{
  "hidden_size": 256,
  "rope_fraction": 1.0,
  "bias": "none",
  "tie_word_embeddings": false,
  "extras": ["some layers without attention", "local attention windows", "paired heads", "gated attention", "value embeddings", "a smear gate", "an embedding shortcut", "skips across layers"],
  "init_std_qkv": 0.0361,
  "init_std_down": 0.00207,
  "learning_rate": 0.00211,
  "beta1": 0.95,
  "schedule": "wsd",
  "decay_fraction": 0.682,
  "decay_shape": "sqrt",
  "train_tokens": 1206000000
}
Each number is 128 + 24 x the weight over the matrix's rms, rounded and kept within 0 to 255. Layers, rows and columns count from 0. Numbers have three digits each.

# layer 15 MLP down, 256x2048, rms 0.0691, rows 0-42, columns 320-383
140109116113118172171156106122167187178142128126199151150125139138134136121139095160135153123182085153108104110109167125113087165125093130106094142106105154143125145135128152116132134094129153
104122095119151071078118128104137114160087110126091143124100139093100103127146111113138162157128132119104140121106124182156214053158090128082115086123126164108176100103125101112059105090130153
158102127128143154125136106111175154148165161128149114116155140163156121140134094135133159116133080161171097143132163115167120160186103112154111119123136129151144118090149119096130115072121130
171178108085096117146124157133125109095108079108163147127082158135098126165099096153102125125171116097100126144138173166088148109096128107135099098139136174121126126088082133139138124115134116
135079130167092103124127112152161130154156144152112084120144119130076156115102091122125060115120159112128139159139109124119117121094085133124137117129117119121124153148104136097103081173131155
129133133106118104113147125138119126098126151122103112163119122123125154099117117137093107126162154101108132134172156114169128130162134182130153123098095138139138135182104139156157144136151131
124137121111110115136097135120152103143132131133138114108133109089107114134100126106124126125109058116165152117160096133141114132131105139127132121128100149107130125130130163112114110081117095
144143145146098137120112114107131122139146109124117074128102155140163126092177095109164141151141167145128123119152122085138145121146141088146115130139139133165155120127133139138126125135148156
152124142148130116164137117111116141107160150123142138161122193151118149152079101145101080143179107118153102164084122102138124143136115141108155113106133088132166084163077107118149129129143125
137112135136124141123133117142076138091104134127138128170150127103153137145090105127125131158142116113092137097114093131159101156130133113163120112118111090147123124126116097106148126098099160
117124136096128146122085111132116105099114111079135170121088135160131109117147117112156096136131137118132105131137087083129150121150121155131139114115123139106091118140135160115152143150155075
129119124083066130098123104102119119119133124132096181129150147142122128104156142132134124146109067125112108104154124121159100147110123178132120137133105091164149140160146120103122147127111142
095127145106137167132159147094161140123146149144149134097087094140114160139102094092103146140111123166121112152146124119131143093110130126127167093116151108131061160103131117102160101118082144
115122150090120096097123134128163152161157113066157103155141163141120142139125112098108134125135125121130094159120116109082124115151102165123099100108119120108112129093149147155148101112127099
104122127123131148144088138132108130099112115123119126114111131127097123130116134135164068117090126158173078117125128134094083141136157094138147126113142130085106147146125071146121122121133141
131096157109124143122143081114124152139110124126128120118115122110115113166097103119093141141132086176075164091106135155122149121116083131083093072111123132125156163066123112116141099175117136
134173149079126201098113175138080155112094143145111157155092143140119134126134096173159158177109130162115112103118103122101085070149157118127107148061106047104146106068172147167145177137150140
133154114155118131083124157107145115142119124113129154136114131133119131142150124140090124075169126127097119142133121140131133145165118150135113122133132132119123152125092211149132117130134117
109107134128111119101115125076192150122123115094100100138165124082106108102130136139119142141126138129144111127139172099119165164124160149105123104115139122119103152137177106142129166089147154
083132090127147149128164153056147116166168083088102142127111086174142120148127083110125134147135123130143139136120153141114096115131116093116119125137148139170150104128112113167129123095146138
104079133111112131117107173140127099148168137108077121126141146117101140095157127118091115152153096126130109122121155111143142198111123110148188189147149113132084087114103127183100134136140160
109125069124124109089116114112155130102181129151145126135122161074173133156190136113176102113117186092110113141182148136112096118145127124142160122117152085176138159083123139145101148116157091
083129121145127121147157125134087127131142112121154116123124124115086169099110166137127156105153141139114168110107104132135117103184079082135170091111130149162134082116129116140139151125106138
137151132106086091163165157141115130154154107095121131114115141112093132179120118168150098115164101181113119132148142113099155144140145138129133137113136120092107170121140147127115118145116140
142138117107140124095143141152113115121106129171108125150150121069097137109153139154099133114103126133137135106133103132137127152104093128169136148095152099093116096141135151133168136110152157
120094122125112138136123080138103091119161142092085156150138134159109134102176140096155146145194153156097132118107103098154099134134141112124131124105138103130132107151154161119091111089151111
125133142090124136100102123104167124117156142131098130121170117124075167148104108113125145151132129120132135109146129140102069146145114147129096133108149128143140110146136088152124111142093173
157162091182057151156156132131128145115096186133139073119123120113153151120153118159160112136135096075137139091100160160118100088131103199125131143122111147154179156150142096121096151127144115
097158116137123161126148096116131110173155134132133153165153106123151095144107111109070104148150123139115110161097151174134146201123123148098114148130094164105148123115128128137100129176108106
148126127156174150118161107117102160133101099167134115130101165113130151148161135142155145132109163144145149126107140112131115141138090138144123109111122141118125135151145127120155105092112128
078157135134165123107137102134109133120093080117120173129114121184087109150132141106161105079136131092111169099088154182138099130119134148102114103134117099123129113130137160121167150191121100
149104109163092137125095112072134094092136127122162145123089135106115145146115128116108141178136144107083097114122158148108133117126168113124140125109123127120100128109136121183139110140082069
120147133139164142167151126111075113155134115159137126095118113144135173124101140108146105078117153165177164151100160112120146165130125098130117124114148115082134125139091153174160121183137079
137102142158133122100105118114136122093100155121132153069117138133108147112103114164088166155132168115114120115079124055164160111155085157088109139141125114141135114140114140148122148093170084
143120131143097106166123134138101107167097155158129140147149140162130152114165109132128088131148124112120130124133109133139126137130125146134176154159129110132180153097158093145128151118117114
135126161103107144153133146089113110128138152090122122089077149128115145090123146141130173133126170123128117152116139136117116109122118074178120138114106138171143112123126148144107149132154101
142144124178150169117082126141092103137119083122135156123137088131127112135154133106103161069148133111105103172132093143114159153166120186122163147116130116099102105101170133134153144152126138
074135135165182121115156140096140142128152124087115143134151149177163133140119152168109160055152131113184120120123099089135115118104142132115097150112088132072152173127167115103155076104125162
134115159160167114151107144151135133079130114143130099080112178151127136146135125140121173113106120128114127099145095172104157135159104164084071156119117146116132100169146161089129103113152145
124073155136144113112124138160082128143112166157136156142145105070140128115119117150136132122139111126143116134115121147142130118147096171125127139149172129132141147115117150130122146140124136
120135146078082117146097117165149162138145151146135151131175107160130151118151140169137134114122139130155080155112110135115144100126070140081158124109151127090131181118094133132098128119118125
123107101099111075122116131100099145157127115086091130134134145150141148140136155150103159074168125115132147137096122120124120132141110172135131150150106115082097132156149120093148156178137151
127115123170131109166108110091118085127131151112135146125113089139066116119116117140134097068118127171127182126135178122148122154121160139100111147179093131095146110120116120112176069151133175